Weights of a small GPT-style language model, trained from scratch on English Wikipedia.
Size: 12 layers, width 640, 8 heads of 64, MLP 2560 SwiGLU, vocabulary 32768, 117M parameters.
Training: a variant of SOAP for these matrices, 766M tokens.
Each number is 128 + 32 x the weight over its row's rms, rounded and kept within 0 to 255. Layers, rows and columns count from 0. Numbers have three digits each. The size before them is the row's rms in percent of the matrix's.

# layer 7 MLP up, 2560x640, rms 0.044, rows 1235-1292, columns 480-559
098:145080116115139144120113112130143099100096133121141147157123131124104136152097115147101092171212172155138136086126133121140185078082176128127171130172082139116126130152136137103050029137112088094147101080142115132149077146193143100109142146
098:157112090121128114117143186103107087152124107095116129142173127080141116115188161098115101089160197112151070130130115148134112124099172156119148171150137171096132081110164125078146129120125173125148151108161072037185125127078096109121122073
097:159122136149133132107111155151063085162150186180165086176121083086161126103145125180128127168153138136007117106161134134128114147137176096095066069121118131105125104061107183133151139123148117121122090080190129120116119216108131133105208099
101:079134081129178139143103107151174117118134169137113118159112081084126124022147122208147159184114147079176131114088135073099154153154118132126099098164149107039168116132190089127133143079142110064059172147121156106134091161165153143167096151
100:113101134119122082143058124207192089159145167102078144160089124095075123113073146164164137098155087142155105105144134144159078072217132125100155215151103178129136131141115111113168181178088102131159143135209100084103149144090159111117093124
098:127157172125112115143185097164172109096160090173070146111198096132187066139159087065149160128144192099102130166107173128127112082138185093132132091094140196135143153199149165132166154145115080135097101112149150128091130135117156148137137142
098:150149163132114109179084097207181114173068145091144172144087106158136088113078115124148132108137136152115126115104086079149132083075117175111093175150144145096167141101119133126186130160109148100146066147142154116094137039117091097122136143
102:105161105131082163134171163149136178124175064158122160126139152066178136150125150105145103113138108149177052145121100130121120133165173119155090138123129134108137147144175148125083135143156165152097135108141142057131118126113126131136130106
098:112109110130129138123065170160123082141086171090163104148095088073120115123131115177145164153079117124149089165154127132135120193167148176092077194058099145108146170128148123119168099089089175134104120169064101105097099121109193105123128111
102:139197133118128122121083146099100137125125117137135085189161130108143133099083135146091121146158162071100172147121138109130058068109168145136117141168147107131131179114124128147083084072165099154128186128114138100173131158114130120131127083
103:117127154087186181059133138143092124103121135127078103204160158108152093120115133120163078184149108098125080078129122095113159140147141182030122094125135111139138076130114170137157111100070141117144148124147155188178126112185106108174151147
099:112132132174081081141141167117091123142119175135136083171165142133078116116133101161142123126134121162115105163154071195155142188137189133060105119110170115079173123109122110123164146155152164144186115146155127158132200114130123118138102094
099:082145102145136193109176135136180105109097141067162103129096161131050084133099110145114173127078108112108138115163126073174180085165122161144084105170140171137161076103105138112103111157181089105154104142131150164132126118198133131096130118
105:122121118107117123126118099187113140107191088144128135146111148149121127145119081109138122188166147120152103159065130155131103065159141128076129120151155151141082057187097117165066103127156114142150105158125076127135140129155122100135076114
100:056112185104165132134159123153082127089064097068117154088120161145092107142146157163150109149105095145139107135164097168168117113116131110144140100113128117129117070138126108128174169162151132124113181134148139200128170174093141109124093153
098:095174100095141121133088097137082092096110166125117119154135157116173119127160170092116129140144149078119167141114056132136123096093096143127168133108084143121161106100121145129147140174115103097119108113162113107128121174117110091104161160
098:102148124110134065141104095133183162103133097199086145134162120139141125172155175150110141172099070116193116190136091197157142127106114083125116200116110129110175136133130084133076156205143126072111124137150147121167117111132070123115152095
098:141083128074127119115175160124120116164114148150171157136112148125093103093133139163128142126077128144156141197126142091109129099086090127107133052184130127100085082136129151187177103171167206128154123129092114210154133133120172084125160070
102:113105058094182108177098174124152121085158117174118147097114103103116133109109094112098148089162139150161141119131105096099187176150124125146085152119094088125087172087195134091133076073121172143134066103135131082042189140086134099117207099
101:065061176081152119129034171078112067148132102150031144158136120174092140133101162143096089122110140134123124145133112133112121114155110067124131108076143162116140106130165128101109112147152069111139135146122137086125142171110150098120158152
099:095144066130097154115134095163139084128169149114086131124109100108127098116136137147076129160123145101135145150099092110122153202122140080125105179082067102089145168121094128132113123117161160172041147137175104114167093105077119153166105088
099:098074163219078134137175099097141110090180135130186209152118133158115164122100128142141157083109147077146132093111150109132106153117111171117121173176150103107132228084106150174164146163186105109085102167161171157166073103096077128154112151
097:127104122142135113150108165127126179129115093116093113127162112180164120167187161101065197130042167033141108101120152163110129126075165094163070061125148098112127108116160144121119188073113124062134183116091062147103132084130122112163080187
100:112156087120142175159103130144191155145137126143140130064115151216085108088188144092156111133140196145174095185092144119140186129151112124112110074051160072114109112124073096116174143173066149076074095111133161134119172141135136189100133121
102:136112100115159223155169150158140134111108033092156182096165091193146062143087152166111115101180116143148128176115139110133161132147084163155124139128146149159111130171124152067109138156147086124120102146082142134125132157077123091127170123
096:134105193145143114179123147067124117125181113110146072083152142097131118087125097108143117143148151117112133147087076133123114173113118165157085122120118124114112112110160155095154095058152093097159132130101142087116114117103185112141091108
100:123127143144123160121153115151134088141168124124183141115137143145095140060143131113162137189129108135111111096112113138099104067104087131117170148140116131162081180102128067074089117123092127147169115069197127120107146108172107099150136113
100:101130157139106131077075077067131118080148114134108081155121099098151107156098161081105094111115130119129107103084160117110196087131206176175166120104124129160138125164112187111066139123084096110089133167148164126114190129099137094161188172
105:136118109129061158158087172170151129195130116121112088126130087122099161116130172158073083127122119151154104108125059108149097139130144198128102065116147149107054102141121160159114212146162092147137093120195130129156128125076102117104127124
103:115164143106118122121192183124118124111100121154132151150110089106152121143177119085111140049104183133207166133100072080149079100107118129137119117152134104154125098132098116130098135115152094155162136073122130129170210106118139092124134129
102:113152088185089094147110135096112156089121142151083127096103158133128151207139149147110140119169141099127121116091131195076140158147089164151101154147098131117157198125101087128127141140159162104082175183141161134173094179145140110133220077
098:131086149132069104120063140099109075121068104105106158103080096098152141165081142120160135134137157123094109057153061074151161101143138094131122106137146188188149106151187161149094078072101169176108118109129152099127090155113098118132057118
105:099093199095109125099082107154153096134106071139211129093154097059151090148157098146101103099169115083134108131133111124107141135141169078080126128148162197159168141130152130124126115114127140181124135110055125121140077165158083138144171153
100:154170083105095085115137111077162125113122151133104175085161145155171096148129113137134085187145118091186128103083089201097106101114119151126164153114115162074195101115136093054127136136188021174170150096098101141127118089133108086135161117
098:125086079095092088098093113083124157072101068136105103131091082144104125109055192115149114138131128120149143136075089136136135090115184145167164153176145150140108108130120096113108147163116123180119139090130120116154112164098080101133132136
103:112178160129125127115084109124095134066177114158131131185149138155107150122113122147151111132139113124080100130123147149135152185109138117119141147130174165129131153096102166160096160154126141192134144091097119139133194111086138132131155155
099:135134178068172108117107167120069116116119112104154103074072077074140139089149161153156122136116106136069136124169152185155117091141134140073149136144076124142071127113116153163123090136126158119127181123124097136132107164145142129160116105
099:119098145105144161183109123162184171151148170124127183116106118203162154066109140117139144164145133158220125139120171102121170121109116105121125144119178142165082064153151179167113082159136120130085159078140109099184155192166130135151114110
104:108141139121102101124112093112171116123130115081149117135106111155100111104136118151182116162130146087126126144102118138132062127104149116135135143146195127137067156116172109166188127126131144172110170194093097126191144151097125135149148078
102:120128063135123109158111136136135138134160099124086118131137165148116105132165127182111096103048123126117099103070176114116082152138149077152129099085137108132125117151087054106153134166135141158099149116147122064109147093140109074101128187
100:172094179081131176158188119127157193121139164178134228135136130082103119096152180174134124170148128119159146141131156135108123148096169108126135127109141114224087149135130101094135109104077216119103115062134113089148123075112091128135091118
098:149109099142126124099171086123192154117175160118199126107150098203077148198117176131104159157114144101170096112118168168162115092153158138133190059098148138166102174149147134129113166163105203145095130135141166180079216102092110146101166168
096:145088071156140118132193173064124101150082105150112106110111122077088118100076118163108061122131175157182116104121183116139080161196107128172069138100097092073146224140129112107184118134067077107118150136097153055105112141109075128142121124
102:137138107163174148108169095146068073140137153123098068107155105115087195119170043128097146126135135136168098150067185103064100124208080154113121115153159149185105069129183153080184106212099115124108063174194116143139088169154169109218111131
098:169115164131163092110131170108141146183150125128134116156158091077124195141104111085180154156076172129126131101085190111126061106143176143133142159171102157160098144124139063160142125123190100144143065113092075128168156104092118110156158091
100:159176116185111136157106223150140178092137133078125085046066137169157170147091099157160130115115077123117108088071136099114091115170119117160169136143102101119166143138125140149103096118152135171127100148092072131114147136112127026104187023
102:156132128099124177150188095066156157123119168164143115069170093035071114145171129097107124201122119164150137081081143123163151126196138120127118141160100113097157171135128145151082134137146144122142112122087116101133105124119127155154125119
101:103100099142108133148153119173106187087036131154105147137182069129060120127095087156124141121141126176105126129153174151098064136102135174157163111101122105109140115169112122088144172109133126161126122083146118032100118140132135149112136133
102:116103131159147138208089188123142133157127146115118134111173199111111163132117093181075181145148093049154044145135134101128158140154131155124197139162088192113142106130125103145094135069128128109132143169146149098124144113085176140149128084
103:163225104122154091165145115146094135168084119136110131134143186114119146120122121166191172151157080111099118140130213128133141143086130132135110188119105204098096148146074084168164080125129176115100114164034121123087126141085057141125167151
095:109133153119127116095178169157123131149139104116150090124130160104153116144176171078187137121125195169114136134099093178096163125093149116105116159085095075083164181124150131139109117119096149168141096114094102133115107067191121108155101107
102:135099125138105167140153127098107116167087054111141125125159095111070074137125164152094121152144094114128151166137079069152144145124079143114145102068123121110161147126079101193106140161145161111079071126137116109101094130121163164155090123
101:145060153197064155108126118113110129169109120035170134110138111101122141121164075111158182116129191142094130145130101084119096085129107127163104105167101115120203104102143138132096098127179044147089080163120114142126132163168134074085171162
103:131099117104132141107145041160091141138152071096125133121116093145060105150139108079188170125117129070204187144082111073141123156145091151101093180135126200122093100150129187139138140123142146133139126147182149081069146106165140098132152084
101:097159163135116183100097137161103157090115099100117114068118121109065126117106173081155092076078072156115140177255091176159149109161144120112158063131132126028112111133158175071147140148124114091159144118119148107145090122134144169129130121
095:123153098131086171139094157164116137077161143132166106094132176140159161125109161127126127100060113105097148140171108161184168153080133105127185127180107183171097126160105152137081060166112126084148091133149009110148177119116106063121117160
102:117148146133123129119188138161125145134174109088119134118160126163164140119160152060181148171100138145168170148186158095112155103110085115116123135162157167123150103140125116113091170152119111177101109113104111103157105144192132179101162118
101:139078163151195118154155096151134136160130102133125141108141133144167155115116168126184154135130147123116123096086128149106147090150170113149122125115165155099129133180125185091088075114096120124153121078137170148115062118171159111119138110
# layer 7 MLP down (transposed), 2560x640, rms 0.0332, rows 1235-1292, columns 480-559
102:091114130084091131133128178146132105124077083177113102095129130139129140097026114099110195146141112161122131105162147138170132090139135161107191126153147169136111139150121110130182166127160087135144135147054126170107122128135122084181123167
102:116106123103100135104137165111104134057192117176155156090130138116104130094174107126121140105124150134107125095156142225121139068162079130100181102145150129157140115120146126138125091164173124129132149144107121117116195064063093184103145120
098:052152192164093153072094145145181131096088113163145128148093112166174131101119135203153164119159116148109155135122145147122129134203128100086160169095197090114099113111118171190121083143086119127101113150152114077150154143075145159154123144
101:128090106111074144151174115084192173102157160078162152106129103141116110122155163188130107072130092143117104160109156185172108119117110136125194107106081163157118157127109119133108127086093163146114108144085109153104121106129158109159158146
103:126097085193102102213128097115152128116119143080087183155151154177083156107099153138167146069143118188151130103156152145182171163104150118150194142110135099122093150122137140147129139144119082110089184155145162090098170161162098152152150152
100:132076081190196098141121098115100143151105105153105164158123144126094087162120098194055108106121112167117111100155156145140117150083123143075123174136110069096155176113140123158126124193157144134135153126085139137132131159111105131111110105
099:124130162127142125125183134103132188090106147147156032134126145099091107125151112134140077138122128104069124108108125168124188141174105109099122143149132136150102185169144161125057176198071049135110164089120075132134138158098164081122147093
103:143119136140126135112096129077148177098138098151099092156126166119137133129146179157125145134117147185139122163127178154096145086117120111116151154134098131140104094168177161114147149070146127130138139066112153078085094118111122147137102129
100:134182130163144075159138100121114120194106124130134175148110154108137097128118187131138162179083099133116085123188048111100073116160104129136075146128120134143172130118083092134159112118063125124045167132158082112152097207140173106143121152
101:170091084152158131112134122124119119152140052134129099157070101154107111137204123072091091129085093124129148139131068135172097059107135150154088162100118107164140121156123102163110089085113155147129099135082098152146111138121135129223112091
103:087096061094110144122113136168136156115070150155121162082131141161109144162142075133136127066091105112189086125138174144052172158104131130186097141135164152141072121180136145144148103058122117107096120126106149126150173102124174111106084108
095:145148170138100116106097128145117153127117147112124161139065124124146126110053163111087120105083138055122163121158158132148109148076139167137088074116127110116121087136151105143122092135096124140115115124118120167084096135124181100144135145
101:160161097158157151122157188104153077149087170086135144155191115148110103126080148124158136124151133117134073105133177110132071117104110123058122091153164097127087108134134133156112167154119200126172133111122093176123118095156153102140169061
105:111141134154115182143114130121126137096151113162142138140090090073168150129110149132139127158108122108154135122116166191092138139161153177115128144146124169132112116210097123118158152090219111136149131130136160112087167113106188105135116123
100:133081141138127151155133135112094124105137121083138161110101119120166131136228055165168151132188140120077129178095112125113091140085065144143110136141108132150086150142128177177130106208141144144192163160160068192168135150108118127140126146
097:143135118106150196154110094163189116160149046140105151135183111145118150127173128150102058091178111122119170115151176153135080142104106186125136129121132158160089192191127131172138150107092150174134140129123116125113201158130101161169183138
096:100136193124064154170097151082199107159102129176115150143158121121178129099108171158187167140071120116087108168121116129127184135129101161115144060131154131147163143147126089103130159136099136163154168166092144160078146206131138135131159133
100:129161129194155142122093154156101120113042070177148074129180143078154161071089150104093123107136131118162116141170123142118106071051119083151132141106135141106138162115186137102106113094074091147095080129100190180083086134140077121116141098
098:159106093139104126100129112095104178160068037105090073115149168161102141082160169186084125137118172130116059081085160150095163072153174158091138108084189139165123160120120126167115163128100138135138145184168189146113129150090167146185151124
099:128170128145066164085125176154083150087155175116147150117088176183131169116153124121169176112130081078158090097198143068086139190111090192140163115115149084159138157129222137125172091117123182167097101155089108118089201169152137142149112199
102:148135099094099118087123112116142161120164090112172135169095102104131147120082107188112098149162112111131190102114147189136199182116166166115148141162103049133104175162081103124157061125120065155152104180122085097139111099111172088112140102
100:172141115169097134189188083110147083108120106139100117115138130188132130110187098139144121088099110120143148126146078136103087116137122125109135165071070097130152182150148086160098162073162058100179110148146158180088092046122098131161114108
097:096122169097122139122108155115120129152125086103157133150110166100166102122180078122125111127084139163150158148153097162097170163143129146166110133152177162064129162116117166088139142112130138135174101144144067126187073078123127105145069141
098:168170171129108122149150163175138169137075117168135174190123163155128109148099161141111096167115106138165122103138150121137085105117139139170134104126140125102170116191115121139136118102200115157138108133070179113117160109155167114109121071
098:136117072143154147143123102187128141152137138118070107143084081162130128071142199146121140111131120148169063138089153146124141149135165166099145024142065144178152152122146158102147162125083130105126067152107159182084132147082152113175167141
097:111141057140087176154150073170123120130100111161161127143098123140127159135171092133116143154181121102081092119143133147029112139138106153180089159111135138179142122141097183099106125166130159093126137168139163149126070162077077104115143150
104:150119151118141123157130121143109102152108176098133032154131121143126165134127145102114147098157154088114146117123063157085172144131152180091161171141152134096136096116141136150166093160114133109100113127109117103152156119101151148104152146
097:140138110173140190090152140094138141137138163130101101110069126147121154127137103190188129117132069190191136067149084131072207146124146141079152156155120208196109130113130162132024039100137121135133098162170069094115132140101053057136124121
096:138153063132097137134074113103145120193203157148099111057101152103116137129148120144145145132097136126185098144098175094146126165141179146084107140130109114168051100138133134082168154080061133184162150134124213119138124151151126101095055128
103:099102154159091115138115151093098129057155131129094121109120182173129182102206109076043127105141146108100086169116151116122126137082091163125195099096085162134167076122137108140067173152128117152079120149119115123110091164138126197155122124
098:151106089109134141056119150107105115094098159122127111126165099090086200083120163091164189107100168131090093188142112115119133123136122091132178096134143194143082075086145126167108079160093129148119114144137117102134073127098119089090136156
096:162143164147084167214159109131219190088139057082135109134135102135091145132134082129113038161099107152149113129132119099185143138089160160122145130116089143145159115118122195109184148140153108109111103161104128172128205068148123139168091164
104:081089104144117056118112143142090113130166142183134038108094085098161176143171144182110138156136182139140096126147108105168166184127170117103116094093109085171085164104158138100140116092095083206155081212123089165128186128137164124098151108
100:123111127083171140130159120159151125124173153145188143135150084145122126190124179097160172136140146117107068162144137110073131069092130200094124091137097171107171068100168155128094067103157065151155154159108179079082141195137096116083184149
098:107131136073085150131140147134088060129139139142114117187163106143144133126173159093116118130123195101124183096130083107147147147176178150188130146194133089133104159126148100127184127164127110135164133149153109101110117087087135095172151193
101:120080154135114163100124090118158147100076164124119132116108149155103110122116139139088156129128119158098117089136131104172161107067076128117103134140123143107157163173065163089123154152095111064097129143069169107063129108174146141116114148
101:169135145163143148110140120118165092135068147182080140191140201123117158157176189061177139121174107091145132193108148104133110100127129105188152126103087125105081132051090139122137067111172124129129154142102156103134146135131074109114153146
102:126161120159127117189137110091136069142112181109161103132135111171155096087195110097099188111127144158149111168100131205118112166192187116145105053132095085141095121173174086135092111164177116119140157110154131123154104141135158094106135111
098:076161122145173178191162120151127167163156122094112178138087120118145121104143074158122166129151141071133162103167148140196132109187145145081131117165091083159101092209072120183102140074138105129134200135144165080175141147127155103160122165
096:139081180225089116169087112169188151189136135128166174085097135145159123159174060086167149183036099125081097135152146113042171125117093148162141154138147123064077128115095123145091118095110120143124051096160144136152090133112136151145113142
100:098115061112166155122062132207063144138161108109123104172124121222108120148076134136129107141128108180187160068153147132055154118144118201119088169152096095087101139132111082182143113132105089142088163099161074159091149145161112081215184136
099:105174101129153028110159109080158132173133121165136101110082138101091099163131089141101132142152108113108133108095128102091211163158174110087130059112115130094146119083119139105143125102114133136090140145146108169140084135108114137049123156
099:134078079111089110110176101147168164147150108081130172122065119140131153137114119043123155130108080116122139157113128162152114131147149134144222058111088154124140107098139127097114074124132053085154127116152142124152104107147187191139121131
105:088186156151160047126135129111139097136112071065198111087145072115122163108105133108114177126055120150130148085116150132100078147183067122110142127164128176143132101114195120119101067108126129117167112049138151107074136095158158137100059085
099:133134090140180101096127119129150111137119176149199149103152071162157132148115136169144093137168160129146086123143185158121088141114191108093156146091089091133106135073115118152116122176102052074161164127151059096099137123136169115177113123
098:109128087069072110102124138145150115106130166069141155071178182108191125115107148086142132108094126107086161134113135077086168114138132115111092182198119134141069120123083142087111148144142105185113116162152115137127097114119131137109151136
101:170068107138144107077140149170154094154143137153166152126105127232208173083166131186157161132118120124065158158087084196104157091168070138116171122139151149129157147136162101074110168108133145100104137134145103125146108128123076144073158113
100:093100132115145072133144135142147102181125145133060164130174132159133130144136138151154093075141144175104069183147145118148115089136153106131127166101193146132105141151159111083110127087095111134182159157222118118174146078134144123138154065
100:177131151130087161151109127095135187101115168062116124118098135131093148102046151084086141135156128140109103117139155137115135119170127104080107113169085122132094124136161149107119133106138138160142152143083165126160185129212094123189137159
098:168099116115100131132118109090070120125116114109140152144167089099116121153104181136121089145102125166125103118169147139145112124122117034092108158189167094189121115148157170093177122160109135098154150186148126125153097157071144130146087118
094:095148111136181123120164151111133138161168119109178149127131063136119155122150075095119131163132084131160112085132097143090114121149104144145077136118097134122131118123151097189156114098085098160180175083101162136111187036112175111091184172
101:148100126072098199192107156155140137205102134148095154107094105127102139117206137114162135100145152136132145130107190136152159112132125129143130127135136140144172136104198120173161114148067135081153133109081112143126127151112103132121097123
096:134181135125124096102144104180103134104168107196127164147134098160199136149201120147139150196172140110133147128148150189112156132159181067126118114069085126206068156127118128167111120139112130140139175088103075131127160082117086178095100107
103:137088117136071090154139130175094107115061087086094173101196130138146124099160157170122104149110060097131117106146125062134171131187151101159098096132138108057173116146147145129152141134179094130135157090112104131104110141108127110104102181
102:135129158168143202143122136170137124121143193112133125144135167098139092122099106178084107165155123125155108145136120094165137147195193114166120123110151142102095117091117132128120101041133168119087115116137143114150107132168137124100102044
098:126130083130142123167151045153180158110166055152084095152069145131130187117081124100098177159120206084112120167123092160114167132130064114127149157157130111112148181052140163109144149194080086124132161128117177164108138152204140124133139104
099:156127129119120126103121111190129147087098104153146126163085123132134153099168167119079136187094126118144141127090135127115130159125120116142100124125174152187132193175115170219123172153082124112165115124081116134116104141183165096160131186
102:108118167175184133220151102149138131128146106173180081152170127142117108149189108078099110156111121091134081091154094069114085119066137064116115140053115104134103140131155095085125062126078118089123144084143083068145112157134124130099125204
# layer 7 MLP gate, 2560x640, rms 0.0433, rows 1236-1292, columns 480-559
102:139175173035179098127165135083114158162180183110126038119107107144116110147121116088115113121170168171110102149162140127119112129139096090125115107165142149150162122099090119079122138113126099097138079120162144126138093134153086150109158095
095:105165145070181149101127121170138150120108130150148127029105123134119089140109140136140095119049090164165129175106135151152136137129108124113195158112112153148104113088059118063123178179105164082078062126127124145144168129086127167133128095
101:122186141117177123101158138135129139136154121174185146123178149145109128098145095105135122094152165111156136128157092142136140132217132148128110143114112150104132114160114141147134176161095104161156093130120148109122146089126138150148051052
105:111116123146134118057144159187193098132123108137101110115104124136129145122110083105120115175093197046143132146117107119142154154097098146160143095153089152126070164069115115193118142134106075139047120145092094111108138119144129172118078096
099:131163197112189166119102064137134145093089129131078110124104128082090073093117148173116129088147181160154099083158139142147083144130145129094087159098107162074172140161114075126166157128095139165130185074130131110161218183111120140141129124
101:185165187098153158129187107126137117126089089149126114160131145124114114162107131095131120109152111155148102067110106087161126165152114101124182165142131118143129154131074141123141186130109115080082119078148079120085073153089147141114120211
099:138129169155162117121113075183158157133188074124125153162104160100126179123125096116221132145109114102169069159156094139166179129090174138133122133160126131092150169154131115158102073092151156151118138126141130145111120074152076156107169136
101:138067137139167132134124128158121113139119156117089123083137169124158114074207070172125129017160161126150132181086150151063173161103109049203132100050117083154125114130108045165118150142175159110169154149076122130180134145198077187142122129
099:131112167143109121175120111099095128142189185100116110082204123116153125132145133122131152125128103150110128142053120074124064132167142126057113201151145102180178120084119167065141062098040163148169107131089119096109134148145135125122153140
101:097096072108112145081106150088073120087170144099117092111089094101143120120140084153132139169174091123140134088080098053169161057126091139125194205107138166172155165131143154117126137081136100144185137168083116161167112092099135115142153114
102:092144103123136160176141104120123138121126136073186110137177084139144163142059123130110078142144167076117123110138128113155114043097071133099176112088118123081072110143175094166130155167133099103056139166090158098159095121140127173117162180
101:091124104133133074129035180119104132120123109137110182183095126099142121097134168072129114157173137106167125152028136121190143150129121101063103099082115087150144140169119194072110060061077107156110111126170155138140138169147213197154147188
111:142111129112136104140194125177152116105182134134140102119156067139110143085147082093117110189147135171143139158120177105161133162134188153152138139126188147093102083073131120128147110117105158080152147120138179116118077136158068171138159138
103:119182085133152074192074132106143158076137096090156133114117148080088162075152186099079095147111113140188174106151160121106169089076175146119108149128133198076157108126120226133114106102095111152135173151121124100105145095127178108168159105
098:165145134102110073145081112123165074101134130114182139132121112140129184153110153152143107169088111120202156083120167090047184157124095130134194113143072150191112145152121172103156098133155123143123135104163115073140140122139127124127182147
099:084138055137187108121144151066148133122163173168138141082151163103136195165154180116084158165127151169150106094152115121124072126083137152159146160119127060179116108126046140114196125113099147135131094199129164069130121154087066178132120143
100:123152120074135158113096196143086100144141202184192186125125107135094112134152116139140165091145153146090149136132095116176150074137146127122190097115120102115115116108150153146127122115159156081106091201139092090113168150136092115158183109
101:154060092136113125149087091189136094132128092091093109142129118124119110118138081083123164110107135121115143080137090084109144092177151146117111093086165143095112087107132080079129068127121150090070169143155074146163146162112149163129124180
099:111092129148175142118143154110168102134078150181153139151079138154159196079090115148181202122105133115145124105180098138208140180163059139118093143170151096083042128116145143110139084116136088144104135136151121099141192092123132130196119135
101:100173118102121124078117113114143067089155120101136166114140106150142135161131144143083120129142139167116134138112120101144132115181105104123135046182107191172176163130069133085102142113151155088203126121103151136151079135158109108173104149
098:129174131150118138138120127120093083149122157157112162058166105157124121189134096090094165058179091151057134135153131185107178130150122125120096143127144118131147107117134211077111139113136135144146140108133185131115118137118112071068118131
096:159122125081090161154122148062137119101149121173055137138114188079107097117131093069220109128108122120107104132200108075124130088135150104125087162090096115160124134107083124172117096123136121141174129145169122071083132154106109118161154126
102:121138116086155101056091154116104166112124173148108123121111137070171109101139127154122140102110155096069094121138216108137115111168108118133106191125148138165157162119114069132141135152119118172170149151137113127106126187099117122096135157
094:117059171174129111114135193105110098182097132108092126145120140120092144094126125096080128173086081072108143109203121147166093110111068177184184147118131120141116154117098120114164069114101145145117102121090101110162132116172108101133103120
098:169171167125114098079081113116208153121113147149152126162175113117098106114155138103105169173182071152138121159169089073138148138125118160119097143121159117090106111154129126172071178132078117151090129118165181141136079095156112120140125087
102:113125114097110117078129114108104146118113126136133137123130188117147097154163139123118097117056190137135134132051163129073111141151114163173133103167131124110105103092092113162095193160077119077112147109168164132117129114170147151130178167
100:095174132148167159114093126127115109066145129120125154131088161149082124154110164101111108132086124185165122108118075103123123142124129146181125125092150093104100129155144093122136082156151185153105087109112117160099118125114107094081149093
099:174188096089142138155128137162175106170124185120117146115111113149118105088132160125115114141133108190116111133077114149102085131116144107119139113129133144112131142131097153134116155142133101144130102092161065171140169116104119148160114084
102:136166111199152091156102148097148132083115140152100173122137106135146104086119147120180110128071121125112145107175128112105123062081092089119135104101123119154111126181106127181193130060086146136192139140099106158103165160137094141104104082
104:125109096148088124077087111148092144101098091147139134121144133122100109183140068158169130141154123103130141115196142113125153132156115104145156157136121112070055119084184127086105109137103095138105083123124128159113140050098075124145106075
099:132150073092098091095125115066125127137143166119130112152131169118150176136113072153157134137158098127108131188101130092043132104164136122155106152121092120113147135088087144118127177128123122183178151105127108137103139187150137078147180161
105:098075079163113108152133140156113105134123091115105170095132130148125129140175150037131135102137073117149130130113121114144124069109080078188143114188123114162109117157129149116148090107143137180171074117113141137129091087119126167143076119
099:127134106079137152107081100123135139079096132151152055136126136092088105116126115081059130130096039204184134130173158129085130071108180096103133127128175125154103147106126126174084120150098121084128030163119146118107161121137070086100121170
095:133131161076117131108139161165132144136112205120140142169119143098109109126154132185180103090057110139113150095094191125125138162172089102085143154146140112123129150155106148159168156171153103143128116117090085125102132127082109102098167116
105:164142095180159131147110101156161184158141191095177161144156120137100154110173132161102131171092149154132166144120158114090155160137098179076143099081090137139108091171174127126185105135130100111215124181145139131081123141095185129113125099
099:149107139101108090135116149144140151127168122104131217168162119139136118145133110144129105128119103094175124159145132180123078134123163134108146149132127120126126105138149072132096157124104115134137120121148139134127122100153133123072147172
099:196140067109151155128110134163133112075092142170162140172114085125095132074201145123145158147132108163171112134091177203064104083129182102097184106148145071186108096082163163119105129075140103185122064123149108143074125102106132132149099115
103:126110134083125079161167159121110062072073118148161091143113124158137166132209086193137121155122122085160148180183159112138103123177110125096109100124135069098145055201134080111136127178113071101168158163141122123099196139122167085088157216
102:143110163114071145122083142140115094217092147114148075100090142111167150191080074052142178166146156159085143119148174139183110104130055144134132128139096110118163126153142117100141083137111180098114084176102156110128198172080176152106131118
102:143085103181186079092134121121106131136138095100090163144115137126159112137152130102110125145103121154079128097188139102053080110138188054071142138157086128155142159178111120211087137091126076107172114091131169130136111141147108128127154162
100:106141106156151158133135134121114137104084131171157147158101119110096111114111178134124123147137139036146116177108127109071095134085109195142089096086148104098134154115079100114112142093156138209126157166122084158110231156174153138091068130
100:169090098091144144110153108165167101157148148208114138081097164026074106023128114122154122174150121171122128160087106112166124138137162147098166124132130144123139143172080118154126084127097084160145182139136158110159123159077150162103100148
107:151142157162098171090120058147139115091114087084110145176140102155132144096074095154112116164088157134073124151149143150146156026167164141078130119147091121117083179182118083146131199161154098178131112127124130151146153123160144148082108185
100:142087165135148130083155082099172120129096149097088122122123087099191124111131099147174110120164137155141103115161141138149065146138146126083126222097114128086161115063149108104113130151123138073162190214167082118144165076152120152115211145
098:141172080143092161130100182111106114057117145172188154084114144130070160109151115104117136128116138109108117142116109105151139157072171135135157149147114162076105133120144137120112135142098131126142190176185122162163163129142106130125153125
100:074168156116090125152120109128126124154145103142116067125109130154124086098146123192173137150133109138108136153130146165108061122128093113123125123145110129071116076149109064167133094147156110081182079145174097143101139105127121118164183122
096:096126074115103139104159132198128137145058080104112083113052106151129170156225102123153160124136089106182121166152114142148092172077161164094116224153120139086126101151127070138131141121145149135137136072126119102122066153202094130179097124
103:173099186058124184122107117112150168064109129145112080185197106127139138089158130142086149090127076110104065131121128112198105126103093138112109141175123111135202097155170148160133130164139097112120129076130127176108127136098165143114143107
105:076145136180175086139149130128145130098163104115078133109085095118143120096114097157121154117171138081176144094108176073114149107145137160062127169179115111136054151074215094139107159157118151137205115134064137061109140130114107175167141068
092:130122143163125111087102169166117104105128071131096136088141061136104143130187091143093170144078158126132128042127141116144127097158124112083186156100069129143149170144165151130136196152091156110111097095108116129117119161148152120127100087
099:144097153096085054164154165051122091143161136225160162118150128054088113131129168131108088040183171082160110099109110142114163142140094190186144151151078107149116124169127151111105134140099096070115154134091097143145131148137152103130109155
101:120146156161139081101139130119125203093162105162096175129128104140142139185010118112135123104141076144098120164144054128141177120114116148155130170189100087166114122075088082181109127135137114132157097119102132119088199075081080178134099091
099:106167090175155139095160135123134085160119174118135095133162078118151157144131169104117079121150062127180185126124158087146135127125093137124135087059120095099101141069123129146122143138060102154087093079164087114145144144125110134127128157
101:129138108135066138160127138178107108165169147121216134177157083122139157095116120154110128105125150125106130138133108182216143131067161094100140083111110099076187175129142131102164176167142103146142169136161073103124109166097148082092171125
096:117165144072080081151095169089132131145107138111172147156094112122159118112084105155167036130169160110132137085094101086169167160106143103090152110115118147176160091122117130152168132131116128199188147174175165124143176114068107171084112111
102:093194123135128151131128099153139118159154134100093129155128159154188144107201114183133094102135162122146133103095162158086051136226109112114119147164148091110130201084139138120103118186084147203135155132170137136102128176116128099120107157
099:080156116147114148164082203144114095109083108125145097115105115125119154135132129119115126099163134125169100117142166059130151130104135126151128151111121092155119167109048144160097169125132102097128142094136139128141095133068097142120132162